From a checkpoint of a small transformer trained on Wikipedia.
Size: MLP 2048 GELU, vocabulary 32000.
Training: a variant of SOAP for these matrices, 518M tokens, 7898 steps.
Each number is 128 + 32 x the weight over its row's rms, rounded and kept within 0 to 255. Layers, rows and columns count from 0. Numbers have three digits each. The size before them is the row's rms in percent of the matrix's.

# o: layer 2 attention output (transposed), 512x512, rms 0.0767, rows 323-383, columns 384-447
# v: layer 2 attention value, 512x512, rms 0.0887, rows 324-383, columns 384-447
# q: layer 2 attention query, 512x512, rms 0.0692, rows 384-423, columns 384-447
# k: layer 2 attention key, 512x512, rms 0.0704, rows 384-422, columns 384-447
o323 094:093161122140116131048137118167148138058157105172136158110132084197113173120121060157110078127123183089203155147162121160127140091080130148088185109100119133152114174161130128107153128139124168
v324 104:118152123138090108198125147125124107112092114130106164152101161110198162120140111096166187101141199140139155125156141095093153109116168188158144113150073069101190168177068123135148130191086134
o324 101:098080168173137104123113133081160089186105158168139121099169130107102115160128122116157168149108117101171087160064112164142121159110137099120160062214147135183099128095122097152073119087105136
v325 106:155128100142149078108139076120098132059153090143111106129117111124193145167120141089157114210147129136134109110138125076149130088135123143137146128103118140117078130135145113084168130065130111
o325 096:127140092086085145161131147111107109134133133132136133109098140108048144175119087166103111151139071103082082158125135148162094155145127134192086125129153158112107152103111116107096142069098119
v326 106:156102126135161147119135078118185142119126117105063136127126103117122144115084112102164107109178112183114122194103085118087060119100178175120109091082152201068152073161104105120108099102087135
o326 096:080159153138130099107088163116124098176158081145202175076212166144108086157116132104119081069107149103133105100128148128155187124179087079157111150146105115144166120160082111091144137137130141
v327 111:126198055080108122157217130145177124115160209163092143159186129168083178180100155110147096160120119139074104157085049063112079200147125096136101145166164127119147130012137144133182172153081125
o327 099:095150172184125116158147123110061137128111069073140126111089143159120106122116148152162129147137161065151091095136187153084110107151104146112143104119074146098140168200145117125064085089068137
v328 110:113085147146130059108151144112128134167120153151117149104116188106124132123127186088134133094164124128113080111110153082128156136132196163105119110067114145145176108128165139127085137194079084
o328 104:122129162142100169138121110100103147108153144107093129171101109148169140120187091120157111152174121109201071133126093188142158135102146145108068134208081126142082073138143156082167199099142146
v329 113:160129103172102118110128164135114146157136173093110106146105126112120104104110132136083091032125177150185125111172134142137141081133125065116142142140087098096156093108094093180118118102140101
o329 102:145138160115074139158134112126132074106117080135138155118213132139073137118183083165175175171145097058070115134158162077150187131096131126146116139132202147099113148194156087145093106094117134
v330 117:195098156112136094106150109117141123161167144088164132181081096138098164148098131131115173171071113127091135157135131182082081124119091071170114165084148135164076126123112161053152149109100058
o330 103:053120154118151097153110138094140162066124175158145111110102121133188109115094150159156131139183124156147144089177147103161160134140135114192133095148122145157162142116086104151138118135103144
v331 102:113160092103194105124135140112121094135169154107138138136106155126094142066134067113171131146089132183114112101122151141152145130151148152074106096126095113133113121140069182106144112138100168
o331 099:209096191101138126068138097069116160149096135130155117119129113114141108134105131164058132113097131123106125190132083153079175101116143077155145151150163123131129144122077101153110118167098119
v332 106:131123150130141130159143078108199099174141066135130161170051169127129103181130108095119139104124137152089084085170087092087088176093161133134145161163090154139134149121093146173081111113149107
o332 102:097178116120128073132140208122143125136106107084095078020122099130108186094103114147163142100095124144144182149126147105123125077142116077152174104107130130150177150119145159100121139177130096
v333 112:107141138140143081139148142094062139148125149151162163112082129145125114112143159153116107221154191240144077099156098155110153118140109177148100199049109103155109160124157159162145175159127157
o333 101:156113152151069142123110125089130105069148135118093098150125131094131100137139097097135151131164078109178148140120105094120182124130141062118159167174165201089179115160109141145137132157169139
v334 121:102105144131070125152175136165141156195143164156152157165148149214120086119163036121167125100176171162117125145167154170136089152163164135164092122116130078134140079172151146171134099194117085
o334 104:106135170169137147081091081102117091156063077134110086140120143107154177137111190108123053139153100102071128129159145094157121119106133050147201147099126114118136123119180110105077154148078144
v335 110:121104122064158111102093126092109130209092120134151120212194131171141125140136094182184156121122145121111160121092117129100124159178148208106179141111086132113096091142094128108054130138145084
o335 101:151180119089075120144142083124179102089093148173123128106157114100061096140095164114163122179187159161156140130180080127043065152147136118114117106110095081172147148065129109163127131112168104
v336 110:115158158073157138146120145151151096143113168147166132093124117158046129170144143126120131150134152165113137141090116097113127109100088083145094197092058170129090110151143158088104121101089102
o336 102:197147057108182150080053115127141172134137080160120099094128191115161138142139120127179092141083113172139168125182194115112120113147133104061116169141150103085140129118141178112138116125121143
v337 121:145120179130165094140095141107095130128128147162148162195081116091118146179081132197116094144092177055140111108169146168112079123077117101117135113114142146126156125169151140096109145105163209
o337 095:065129142152139140094147118164204145146155153146132061091109056100115094163115140097170154180137166095176147123109091064124169121178133179114164104062130150137123155073114116094149099077120062
v338 114:106159169094096080107104111150133155093140152176141164146096122144132141069157070135119095100113077086152125160088151110088187100201048103133124088104132103123121145175081090092168107205147092
o338 103:125114153143183148153155129123144155105114082074183128137183123148150121085116144135074151215139114147121107082094065175155113137173125125115155131193197163139115080094194117149100140094101167
v339 113:123169158103156151173109139082151155099129083091091104129150106076079186160141114111169139152101113115129120150179110148109169117112145138121137125109134119136135151171094149138117114130141144
o339 099:153148077117099156103131105156148091189076130158121117116119146116163132124120128138134132073116186069134119120096110113155136137153145120115164141218114107121091165120159092195123109117195144
v340 118:100103062145130172076168161118102178104108078197141127084093149071156143164099205112110119160124117189108125104120172100086153078139090133090173104089134170147132100146099174108108127205126098
o340 103:136129141057082106100088151133126124063168147122120102147189139107121171133113103127122160101170175119137163121154135132182108161142139187150106178180151062127132121111105106097146104090107137
v341 109:133118153101167084154085106151135150164182147183069137178154107159126169167126104125104130113149102177139131085125169120108076120142147148133066167108166124123144120139115160127169128075119075
o341 100:087146099140083101121172134112125153167133131106132104141013080094087084093159119173118089163103152100118198200114123150144129148106098145146170101142090150110124162189111111173108126164078145
v342 115:118137119185161156065167153111115154129144125124090127116140135095131143059128178129108115167079078149173144124095124126178087141140142144156152115124158158069112132106092219188135153116156099
o342 103:176114120109131163129114140096100114183096083123138141097186107189137114183197063118152170102145124144175117094160148141110175151049103172079114095122130110161149159126099118082156102053155137
v343 105:067146140145112168101077137146105149094133168151126106146117083129111181165133164173116148084151123123130135121115137102082107112123144125087099139133132071148070167144072140123045101173180065
o343 094:145127161118167157101157099138149086090113126110133131094098137062118121147156149120169117162135142106151123136112156160161050107161110156164146163127159174082125056128181219144187076087107176
v344 109:108113103126095127142138130097136151102160119159137155153153145094140131140131135098130131135127087124062092123107160108189082145092107177111149096140071119132049147111159158168093173107180115
o344 101:101150138089111191116133103134130153225137151078102066132092171126142143174170079108114060154118179131127177149134135086102128077150175143101127089128125197134195083161148147125173157134064166
v345 116:107083152105143079109167113111094092149172131175106188140159161202146088103116139108166109127101171160126242146176121132172175188162080106135176106132063136079149096162067154096150122106185103
o345 108:098183178170118191084133067114106137147132139154144066124120110175091155166083190108079137179133130162136127123110170164124117092095182164172127097131141138129149150137148090124102150160114104
v346 110:181158104157121144145150099161149053148096184108180108100137129165146102135178113102106113110147119175135065101119124159132176127070096164090071173159139147105166084085139131132135101158106150
o346 101:143160155120181119095112134090132156120180116140108146164136162088146148137179088214136112110139120100146177190158118111164075138170154073104125160100164126127104121145119086093118177118161127
v347 114:158140123145166060111180144177173080144084117145130074117155143130135126116147104153131106072121102119138169117169115198087132092157124118104135078156098126141128127095138081123136122104117154
o347 103:113110138159112154169084121132123130093159179047063161134166161163085092142076154110118153106129146138161114124106157173139133134149114154100177096167170080075216122155089144174086122152106107
v348 112:171167099096158146167076083119157158139164114110149157164155130056098158080155173116142170109147118088120167121166063112122163155131154116124105138126179133170147133095066152111151127120133127
o348 104:113146096142107158119161129118125139159049125128113072174123143110142138071143086193132104137148100180118157180136177122149074082142075146144029104152138141149130163141114107107204155110085157
v349 110:125133080090077119148112148091118138147118114114121150111114156118164104116151152117107086106183153133133182118106086108146099127086111105177115081092142123115129148079147128146140230125153115
o349 101:100164157151134134148108115108143125154119090142147140200160109172120128120158075091123149150129136143165124205133111152131128126143209106098138090146176149060113103116094158122153076147099126
v350 114:075151125122112122096139156107113095145108109168120116129124173073136075079117131109115128093166106078034178149115136148129108119123130065118158131208114128090138147116143149136131197192174092
o350 105:155110084110114083165152092145121138105138098121110108145165046133158111180085126130148088149145145126180103120114062108150163076127097140093126094080063162117090088159126132136117062150087091
v351 105:181089132157075128137162118145109135157163161132126102144154153170142106173166091102100140167099065171148105148091119139196172097130207184127114180094093167102092120129126138111151137139138124
o351 096:133106122126057207120089143134136134084126097121126203123137152146145129118031114184152181122104131172085128047149129075053150221110098094091118127170094141132111122105145108169082164112173146
v352 109:110191145135124114162097118146147149147102128140156210120083103146083139124190109127099104081118116097108138152147180103140187171129113092144156208139193181110106121122157143139097110128180034
o352 102:093128142128180145124109060030069085097161129050118132185156152113137153123113105058114126153110185170136177147121048091139104151154048061130110131074075129121167133165158164095174187086071131
v353 117:086162111102087114117127164064067171068025064172133114111147119130133129111171233104081149186095188151088143074121139140121123127095125089126159121138147106117187115104119110073112088092140157
o353 094:133134200107144163117067101170104098107241108168098096124155143101111138096082092070129171108144093086208162159056116133121130121121119109132127148099112160167153125106102150130122162158045081
v354 108:107126139145125100103106064159119075091226152182107203161141139117129175103116200103125133173112076137188109087080090101144099078207081157143115183084115126152061113077132105077141128133146121
o354 100:130140113058127187081118123143087205080084113130111046140055088107139138136146147153084120160179156137139148164128123152110118106148196108125161138185131166157099123114094140124228151103096120
v355 116:106154158059070099131130052168101075140124116153096127130153169094158169163209148149128139156148159110154149142132150124072147128110077190116141144112127161113106105154116127091177118108161121
o355 105:132133114107110165149097159105069182119113104148191083072151145167065101110132107123193124155129128154130062119145125146114135124122184062143176037110164137103127144067144129204091146151137159
v356 120:194154181106143056129101191176118110152101113115169132108108135134127072078060152162164140132150079127124128127133029078053170142112108110216152074094098073114109154113144171168111067167107131
o356 102:143091146090110152111129133136143115159162122128131104140132158141099103150151121064155165073150152165161094143114194152086169099136149087115140100172153164153094063107142121114130094064155086
v357 112:162111138101172134119128171077134085130131116164144141170137151200191145156072115162164131136127109140069143105122090095103113116129110067115155106165140160101140145100132137091129174077108123
o357 101:103146083149124161119178101149147121120112158110140113153110098138099151158125110115125084143122168159174120098124115135137122170187104160101118088188110122138185089143132079137101111100146110
v358 113:109146104108031181139117144064122073058055117172108144078110140110169183129133175102106164118108159056140198115097126098104095106138111098093165108159146135151167155109100159125129069160078156
o358 097:070136112173086154139119135177133103077096080152146135165128110111098088118079106095148123139169094154092114169101131150160132114090112095143020154082148105121074138168182103145159084116136095
v359 107:185153169118129072140183109112112144157159137039129156171149093128117093147153097165126066177092141082095142126105146186104129178105122144190190081118147122078156139142174155109151182149098098
o359 101:117145098157167114138083157193143129177134167195134155133115094077106178133137148171099144121112185143142136176104105091112146140122123144126126134170134093135125106128150088136147156149208120
v360 116:134152182086183076084082086120136149136155101120173180135146102161148126129120160136111198178110132146143108146117148143092145143111125081103126169105139227064110148148142005136059083130140111
o360 102:100113151134082101191181159119137108152089160151057092121110174103133103117161136127181150180130105145087189122100132142162177102161159086106078115103123119145151143137097200117134106130137154
v361 105:081113149079123153127127152103104107032109121218162094091125145103114139140161146130110150137071155122097125087127122105101164142144123104113191116125117096087165100132072117054121097126162165
o361 097:178150142182136130113130106148155155126094094114160085117083174118148134116060183150104134146191161172126107191072137171154163112133077140169133168184127124162110167112146105164166140152028123
v362 111:126092080107067061108149102175126134099134102116134132076115126142109154118107097101128129096196130165127128090113113161077154081181047144127129100074134059179121125146126072098092072146107127
o362 100:151114122120106174159119084134127068123101067108087152130139156126182138098120112146080118139136162094115087186109154121173133144063114099103066174126155123093115144113175089127179125123134129
v363 105:054134115168191122189108103163135109140095192130133138140055141162128158102138111139115106122159057119122210182151133116122197183127146156167061146168127124097087111168128106112103078105122136
o363 100:201124187083104119048153100079135140144177162075188130163124140083129123137157136109150143136126123166140091147142061082165118165142151137136127102132093121126194127144167118119123174116136121
v364 109:124112095199085176155135147149096176102159109105118101115108131135121162130164164113121122104092112083148134134139136132196142121148140134147154137136075084142122151136153085160104143125138178
o364 098:142138077093102112083115091164120140157089148100149116101142164085123113134146147107133074187096132138158142105125151097124094155125145136123147113126099112130108131144124160144102121105071118
v365 107:132139125112046126112167094190089152135128137105105089132144106117178136099119117121128091123178142084199150107131091180099061127079081146129102102129147118131077126190160120092184169174142151
o365 099:135108182196123127122122125130118100143101141161180152155144179122116071099043148176121127157065141077125117131083144126076172167144160053175123096128164148155128126128151096148195095088058130
v366 116:191134159109080143107168156076109158082100148066142115145163115108117123147101115111144146122152133112151091172148145136113036185147086128117136147113118155128157165123151129148075144114109152
o366 103:068061088148183131128129157121147105112142158199075151135098166142142120186159171149126137169092098065128092082146182121144169097142092111133204113144143075129109157195097147103126105140084156
v367 111:115127116122139197159103099178139105174146078134137101159175122182140114126120154080106123111136163141145116114070159039113151154122172080092176119146150150090158159133067160173184109106053130
o367 099:096117041189089125139122143111080182174135097116128112100065091096134136159159082168105128124125132078080097174146072120155138107130082167120122145136118110184106115121174148128081081148123077
v368 106:164143199143119088158089087180138138181194092163163078080135063157112113116133148160203169082112154109175215094155058159135142111136169146138141084133146150172158120191163088196152168098157129
o368 097:149119073125096135105145114175099071159116117083110144127125161135121146126148155163115106113139140123158093141097157088170133105125152132106115144067110097154114166090103095102078125124166143
v369 118:191172115074136081085150124129159127131090079098111113112138154148098139121125066119146144142155178135098154184112082145129162107142078148128082146103050073187173159187151120090149079136166098
o369 104:119083148154123106201140132133125103215125143150088138101130151134137119150091106147087146172142148122207099141163165182157129149167086073098131179140133169093065109111116136124140131152104156
v370 107:080169105146203112136172083079062111147134149152162155101142078148159154165114180157121133099156124089105171160138128136136166135102199093151192094085112106094118128099104087126062131136107167
o370 103:093087157156133144167078159213117124115114145139154106155137132122159107112152093167127096139130123152149062148147171103109103098154139132195069099127110106155154130183180164079122112123139089
v371 109:103138167174162124150131114128096179114137120120066109153163127118177150103109086155112140160139142126078120094089156087134090096145103158192113158104056127151111161143079131107174112118162141
o371 102:162144176079109155129125169125103139176074086153094118163076121109142102162142111075168075120098142111160142099123135124162095172076120120130104167116125168121117140154104108117117084123210142
v372 124:147148111091104166193126189130096178120158078125213103102145152086101100199156085208133139135119219087137169135124106077108144093085073125097089177116138087187125137168161126083136152156101157
o372 111:092145074121089119156129118170101138162132172069134142117088114144165178112073153051079114178156133129121149152118129184151065128107141145176141133186161193141029113130053164090123051089166129
v373 106:091169125092131190139094137101099150081067154151192112133157076136131173126134080134106084164102165111172155121151134165147178150162154081118132162128168188087122228125084120153118183141094109
o373 099:120118148176108091072046132141091084127145120109115136121104122109136091125177102130158182116153087173110145144130133124164125186154146122120097111151147088100138121123168095110119074105205111
v374 115:117131086160123174166160121137132104143085122121106199179110081097150168131148090151139108095115165067100185136126134156141140154154117115122171090099146112117082154100103102137110172144063186
o374 105:095095198147164081136146138096111073097155113169152106146151105174109121082150181081152147123136080136144111105113099109068103069115107118123112151169131128121180138136090059136112122117170139
v375 111:122138133145101173181127092106139134151123125080151094100171090119139133128131176131129123146092078071110140201128086163209129111115143147104120139090124179134120152147155118189155132130112145
o375 103:117115041162121100104122100116117161127192085127075149142167129133115107137166080104161075078102159169194167104162125093074143159131093129112137137104113082083112158114146109094105085079187171
v376 108:099091118130067111180127161131124145137103072123123217111110068112077151112119160089178115169127132091131124142111185123115106126156192101150130118159135121107109125141117139116165157133128146
o376 102:114121107219144186073145062109126175124206150101124084154098163116145156099126097141118197097048113090107162097120132136115105193133107061064141119066085113115169138178191123133172116119116119
v377 104:154113128085082092122111097124133137130102164149084104134211177122106144135116203146099138078144111124121132131149154169071174127142128102103114120197129098151103112085084193046100115102152147
o377 098:093158111144131185131104079160146137146137148148119116132082108090162187140157168111086145150085127106166159114172117151174073143131121130103204088080092074057131092166179100158169161174145171
v378 116:104096142126128150167095105146177097119107134075172094077104148053150134169128145140164125161130146104154068175174141182123179130138095102054085120174154146148159147070141098208084113096165165
o378 102:092183132136130133119182147160127178135113150193138205122124082173159120067128070133125127136105121175124139082140171110109203174100123170095109154178153113083052086190065176068175156157168138
v379 112:114102104105147122115135150104114099089109096153071120111129155137195106100123117128117138141081164149125153076112123115094097173079104168156152116113107198143207098098120101130154134156153123
o379 096:178091159100108173129138164127154165099136125104131120167091106130105132107103065092225115175060141147130117139061127125199110089143108047089131153159111121115154180133114142121126114093133061
v380 110:144176126146123094144147139104116150054139134075122125121172150139070134096129154113098132107108172148141128169198098121078129138059112104132128081108185095110136103116144149133163074124173141
o380 103:132133149090198123149138107125141177160141104131050123123105170153113106147135136151147084142086140121083129119136122128171156078122109161172139194102151125139084124132107133147110147195167178
v381 105:111114182113127172070157094137137139087143112156094117155148104121088157159063138156086125162092090109120072095111125159123140068092165192124155106163118126157137087116090146108128075115128114
o381 101:179115118130157091125091149108153108119067171149144101077084143131137123107138107100155101151154152169106123087099145158107134172137149100079164136140155084086116134075119106127137217108166126
v382 116:119112143127142154101140112156124161087091102088149081082137102151111131141124186201148166123134095141124109121201080181160151140138087196103124117159125175106098145110139117085036083123096109
o382 100:158106135113128132095061100174189202099102169157131138124098118122074074107167109140187184100120101133112107126078162157154135079154152130128140135137152132105140112140116182107103137159161109
v383 107:133121160070115147141100153093148130089086129127125135094165157094101163093124136079146175147180176132155083179092066149140142156153084129122103106147138099160115106197158150111130123112175128
o383 098:090163092120100154150134052156123143147139148184138139193162129138184088107102150110123147077121103128098175144186136133141110101131163080112170144102142134144171042114090154166113142151103186
q384 092:114152108134140119145099150156099135130140141100180113061137095081144164118121135122138149116101168172143148094118169100172179058169096091095142110159124127134154110094165140159069165152110045
k384 087:123130128082150062131196059123089161112143120088132095179117146167117100055141165143125154107187127121085149121158143215178102121114115141085136140103135159166118109156167121204089125091149152
q385 092:077165113154156113092141131173163207111120108182111124118111148049138129125162099130187097129132102159122117078129167152112151132156122075129070122138056137104150090141107111135072150103144125
k385 084:131119112072107128098121086124186094114127145100140074166138098156144134105124107131143136181113115060098127120163119134153144129063130128169167156073145105186128163165159171182109131161072142
q386 099:097111150144152115143066158140087146098101138093119142173136102073058117145144130153117143148073157102130083116149159105095166080154166090140121139149185144105153115134189131121102182140151088
k386 084:124153120128142113102190127115099111142138159103116040049099112101137177036118114104093125170163154177123144149121138132153121164129139167079101114153061152161090158106094119088134080090183137
q387 092:113061114094129152129152105079150131117139118132136105114083100148060099143062178097102097072201089116120183110078141173140133109148137159138142124151184094138113078091112114141100092154069064
k387 084:187137132151134138125057093114086155166110092114110174102111120124150161129149144063123121134121111131143170155192166093173110166105087077106131122071079124079150049167136067109126188138138093
q388 090:187152148078086148082076129116128172115147126114110151118125117070122117123068147128129146109107110124111230114114113141109118167100108120123139133145108140191191084134090112136063106142068126
k388 086:179140142128122075193174072113121125166128146108188150141151109114121106119148155121126129159169129109157021130132120150135096051174152140087139084108123140134156189193141159102081119083129094
q389 086:160181121121096119076102130135139068113086188163125136103102069145084111153108123156129170106134128101132091157121132114138132156161116102147129173139144212118088144107141143119097138117102087
k389 082:144135076119108114134076100125118133139138134117195081150139136100070123098147069125102097111116139149117150165114056074143061082106121092095175037098123076136189101112155142152155104103158111
q390 086:174144152102100125159087120191151117110122110146109129142092144070170104075113082151174181147127088088135132105199158103115181089110123125120096106149103114091196146105109089116144126132154120
k390 083:121095076107113169113124119119181092118121122158123142141104118099106098157108138112141064089133139130091097059115107070122062133108153156094105173085139143114111133116150111151155129122156114
q391 093:114130147067170087119070111094081104136190129167119150156143071118125221143153104093138064132115142170150092105105192152125107098138126148176116151055084115153109114181104069156056134138111103
k391 082:169166147147050143118138109155126163152101114113168061165138159093122056119141134131087193131140085132105107194082094086170139139106128079093116072127147126052099122086172169094211106131175077
q392 090:111132116111098081135175163112135167068158162149098160138204119133067193132152117101078131132116109101139069107158135083138108174118085174115082141160113183170078181068071199154158123134086144
k392 089:154130140173103130136105106116138128117098123160146150137142103106194095122116109132163143167180113106105169120096113102086173082069134124119190084128096085168146158110093166147102111154099137
q393 091:132135159162156135104091138126109172168120136084150149103125065098099156153113157186111131167105111144130121112136134124071124123080088157094082128148095108137105128122153108110149165192123192
k393 094:097145127136142084141151174089049091145125128071127102159190087123163090113162153188153165135112128140104166085126089120137154151176138142156155144175146166134118145143122132131133157127120148
q394 097:155103122118096149138121146188176117180102173101133090108124093124127199164089165159101123150183155165127100062126043130073119129123115139100117132149098067076103199151071138151158070115088170
k394 087:139123158183103126142124130070141142068082115215144186122062160165096159105149127147149079185159126110143162139124107096118125163165104129190166132130138178200107131139123095104187103115059096
q395 092:150072153130112140079197133140118147138168144160138127173101148116126170105150120174126156139073126120114114085119145102125136117116183174110107174161057166127115119134120104207110123069170065
k395 085:131064083145097053169062142099172134130086120128174120127155048134075068121044118083120144049187168158125131170160163146148142101138147095134154041112160159061098109121132125116141129130139111
q396 084:068072117133136114127112084113091145131143091114114101137137195135073159119139111123126117142172096141112129113122129142154138109152150113121140099090128104126116132146165149128103179118143105
k396 081:161179151150143088107104067116179115138108169095139140075112081166115101135108151115117098144115194176120104189096148146079116060112086108117156114120113171135197140105152096106107115141171151
q397 093:101104103173141110121076154130138168128129126080129183135150139106077186120128156092111144040128077137170149150094092098145143148135108065167132132139130161061077063093130131145127158155197092
k397 082:126144157103144160106182095076054145097134104130132130129112116108171161239149167115120155194083141103093113090186187103157108135147135185114106164126114113251103148159067173079134123120145122
q398 097:083111120085092129075128101137156145113150145121124103083173084172077068146150078181148130142133164133096179140130167073196067107035160077146070108134086126075115119096102105106117161115150123
k398 092:108116080137080099110091134154157109108124129138067109165134189108105144177165105120142131128101095123182123079140097134107166116137119137119134148062197083211159131136144154104162146128172134
q399 093:125123082177115109130127104155160103137118135132177125158115147085139114108052183148102117109120132148111146141123177087127186102102196100163110133157096137111158167085159134113166128128136046
k399 088:163152120109147168090164118150142145136178164206115127103087141146178084097180137106159135129144139102124099122108119188118086121135061128119123164108128104133100043142085084170127162147142206
q400 091:081138108162121090102112109116118146119105134191100083129125146176166104129101132121084135234144073109111096112098109084098151083125087084162076222113144056108142131178129137132112146159094150
k400 082:120113196109141184140125125209183124092096149161082178129105146118165125153151101144140092104125176117102171115129091136065159143103165149157060106133103115186162147170122087101132160162157166
q401 092:159155082112091124141186101156081172156063139092121035114192148206169104141140173131129128113117109116164097096099110144130148141172169195130155158147086098118154087090153121161138117168048157
k401 083:128100161147165135137118053113154138123235114138119155167091107111091117120120139126133146077126106135158157127116166125160094096105146080113138100147143135150171187141081132109038129137159172
q402 096:150121100128108142148096125076140116169118154167134121088107083084097134120168104176156155142150115166171149124156134191099145093113126076160136150096083105104117211137118123092188108168127155
k402 089:138063095167132137092103095136195154109110129123136138152112118096095103121057150116143109112155111118122163086084117119148071123150179113087158078108125125063132082121110135099113117106174088
q403 088:102097126143147120087078074104104134169135102147113115138158147092090122214083164085144095119125101166137090152132152095139126105147110045178096141049115140168119114111164152139131142117193168
k403 087:143136149137114079065108133083078132082166153118103115099090106140122134156159126113129145121083130136144149125113159141203109143060135150169086179149116116098093088131129145116140138127099123
q404 085:048102159138149097149144104130117124129125173119178108087129117071094134100132122112111082065164145174114123145129125077152107153120130125090088101077074083159118130145115148097106112081100160
k404 088:171148087193191179099118101156139132153152051107152131186118103127131122168083180124104133130105094133170126122157097129126112096202126184179156132126144180073142154145061081136131139102192128
q405 090:144169128137125091119123102143176158098095101117143144161111176143108095132138142108126154102152125122190182150118190156204118150117196141148121171122137165160060154116127139181085147141138144
k405 082:132136133174159211158106174105049099105207116113167166066112147091181117142113091113115094126081143122105089050124118138056125101113076112063115120205094106080159073100166098069172112119110122
q406 093:124115105127090156101096095126148110163141094121162135112140137197098111112153146135095156092113083110115149077118183138158179126149170060125100162098126157202181140176112201095143165109113115
k406 087:104113122128198119117169096113118143104159165137160124156160135089109129174115125121115093144137137152144120131070108149174095105089156157152151094133121099117126108098138085153090091093076094
q407 096:170131131134103101094152108145095142113155120085118142148163094098141194077141128195142139129113111080141164128148211062154115160122128070156134134043122125089148114042142099127162177131157105
k407 084:122056111149147128091155109091147148137124147133072124070178097164114054114141152138072141099123132167155107139096135122122105093083116146090147111130179096134131094130156137127111156100146141
q408 098:130153148166162111147195154147088158186121139146063130162118171131201119119100183118122138139108164122117109096104108117127149074154078121112102110173139191127255096090159135108088136071107173
k408 087:074127148128153178120138128089102098104116065118186183134139121111077141094135073164147118201101165152148144138129118206130099160138126143110119158169166054142111134135084136093066128132118120
q409 092:098115089148129154100148157101144127141124132162118108108137163156142081066114071099176157141150152127153073118141144065188106100096108163119079148148180116102047180039124046129162163180118100
k409 082:145146104115093138160124165188132120132177129127157117174112144160218167135155130145103139138095137118121147081113076114032125185081125112126141148106123180162148104138157148147140101165129145
q410 094:122109149086250121122134121090165103128122098135124096114162115114129101090099133036072145104085101169140109145129152128198128134128140138165117095120197137097191133140079110101185068079108134
k410 080:153168115099100146091116149131129101145168078124148122132103139115067102154159093134071085140076145120137131120136124155143162167110121079109125141152085123089162085099162112096096137136142120
q411 098:127110188163098138136098118154057112241108102144075108159085133124089167130158159094133120149133137136080166188144115119167191143132081119129087117121124151103142127154131150180134192095136116
k411 087:105155068088131083141150115120160131096153122090204149133053069157112145111100133145113183139186163159179127153157180165117075087147105122143154131173172106193144123069125112086076114199124067
q412 092:143139094121148115129129151111081091138123140124166083115149118116046137125156085110094111138082104123134126160127123130114165173129104117107119140135104123136103164111127125147093137090151114
k412 090:113131137078163133148100154138107121104107129144093164145151174127187150133164083158141137123133115104127065134151140165095173124123136123108177148067122154165130159128123134131115096179118134
q413 098:135140095128141166153152183076083175090194089099164158133105187087114179092086117156113108100174174098152139108180097101135134155133170097106171120145098183115155142142097108139171123158121149
k413 090:134093137199111167113150124189150084144147098187123165101124165188158078134133116157171091132137140100125023153135116163164151141151078106129131144093122090118063149078097179153130080135135136
q414 095:181108133127125150142179099191153154127174159121167133146125137244051161138098147123137180104144123153117090132138134115104165118105146115143154169163074152122170157087127165181069125139121125
k414 082:134116056130143122114123137120093107128100104112144108142163170064199123059139108143112062111148188145125128139114149137159120124131149065119150114115106136130105073133118117139105088166079135
q415 087:127124097077096109112182140141113195133092140209116146190132068054142076189103095171131141060146152135144123147118085060145112113134080149156161114061163131085113068175128159149120090106086165
k415 084:130079125096162106134156082166128081119129121073150101084105156160090159092174121146101108185156152084066082133114109151147094097078152126048136157146075129128097122115149113135102162104117126
q416 098:102126081099118078132183159135074076135144149079105089099134150093156116140138141140140143084104155114154225142148173091138138094046162050108147144136118127107122093122160076070116162118184115
k416 091:127099141160128128100114107143142169156138147102153157118124110084084117140129139097103080103084096162102106091084144118166098051149165142168125143129122110097140098099167159130086100118140108
q417 098:155143105173138105097139120166100064127086123105180048147221097011109096161104113132130139148130115179110149113185117094078078107122128110159116166111169101112167083108128134116123165191161096
k417 092:112135159078168134080093094147122170136130090129047109131133153169082123137148122172129127134125162137147139141058154139140123136111139091123064120119121141095132147142166163072072127149141197
q418 091:156075119128176128113162121117064122220137114160115158121117168093142108106122170217179116114158143124104120159078165172087141142183141127100203128159105161133123063096059081092130156118101096
k418 088:166142175157095119149094138109116130120132138104141147124122096142123169185176138144116125184087149144131086138193056125097062139121127162121083136186214078133118166163153131120139109073096161
q419 094:128154123079102118168145112117122118121141162181155128109140160094173038149136132129135101143162109156141091072161096140147102150176166111121142090172149200178203126097173145083118125100105123
k419 083:161117110130144150118040143067127157157153080178155130104147170127124120114120145187096159117080073064120139113066120132086156100140097103143126159134131125143104112171121129136147124142104137
q420 093:126152165098159135161108103145147146131102116160121137203115085126172176099056133133149127104123144082174082111078103213148128122171157188130212076166105176184113124138150096184148090121112108
k420 079:117150109157061158155146184108143144144071161141098120103136123154130169144109146128159159080137126104105182078107093131096124155137136192125148136143115096046142159141114184104136067185147176
q421 097:134092141166143111140090190130147142150180099088147129118155116118115140122155142157030043088151112121136066128167174086093142120180104105111170139117052198094126136109114127161089184092100144
k421 091:112120115085176168159142100123077095165105134133129141119088152151162114144130168115124144115129130148100187187149165107097177147126084099152112101104165113149140144079123104118135069115146094
q422 095:143162154107116049162170133138153164078086126131152182171110145140134140119112152108162148183154147092130073153133161123191145103158083121097099153128161114147118167075123104125091124125114179
k422 086:111093094116104148149168088168123143109162108120186119125098129163162095056135103177106157098143166156071112099154074103118085119093138142109164107188000124119118166150149119208156123133124112
q423 095:092097099168075098123108138138138118149096090095112146133142112124135098116106149122020129128070101094180142079113175164171111113086150144177072148108122189101084142119123143130088126109111098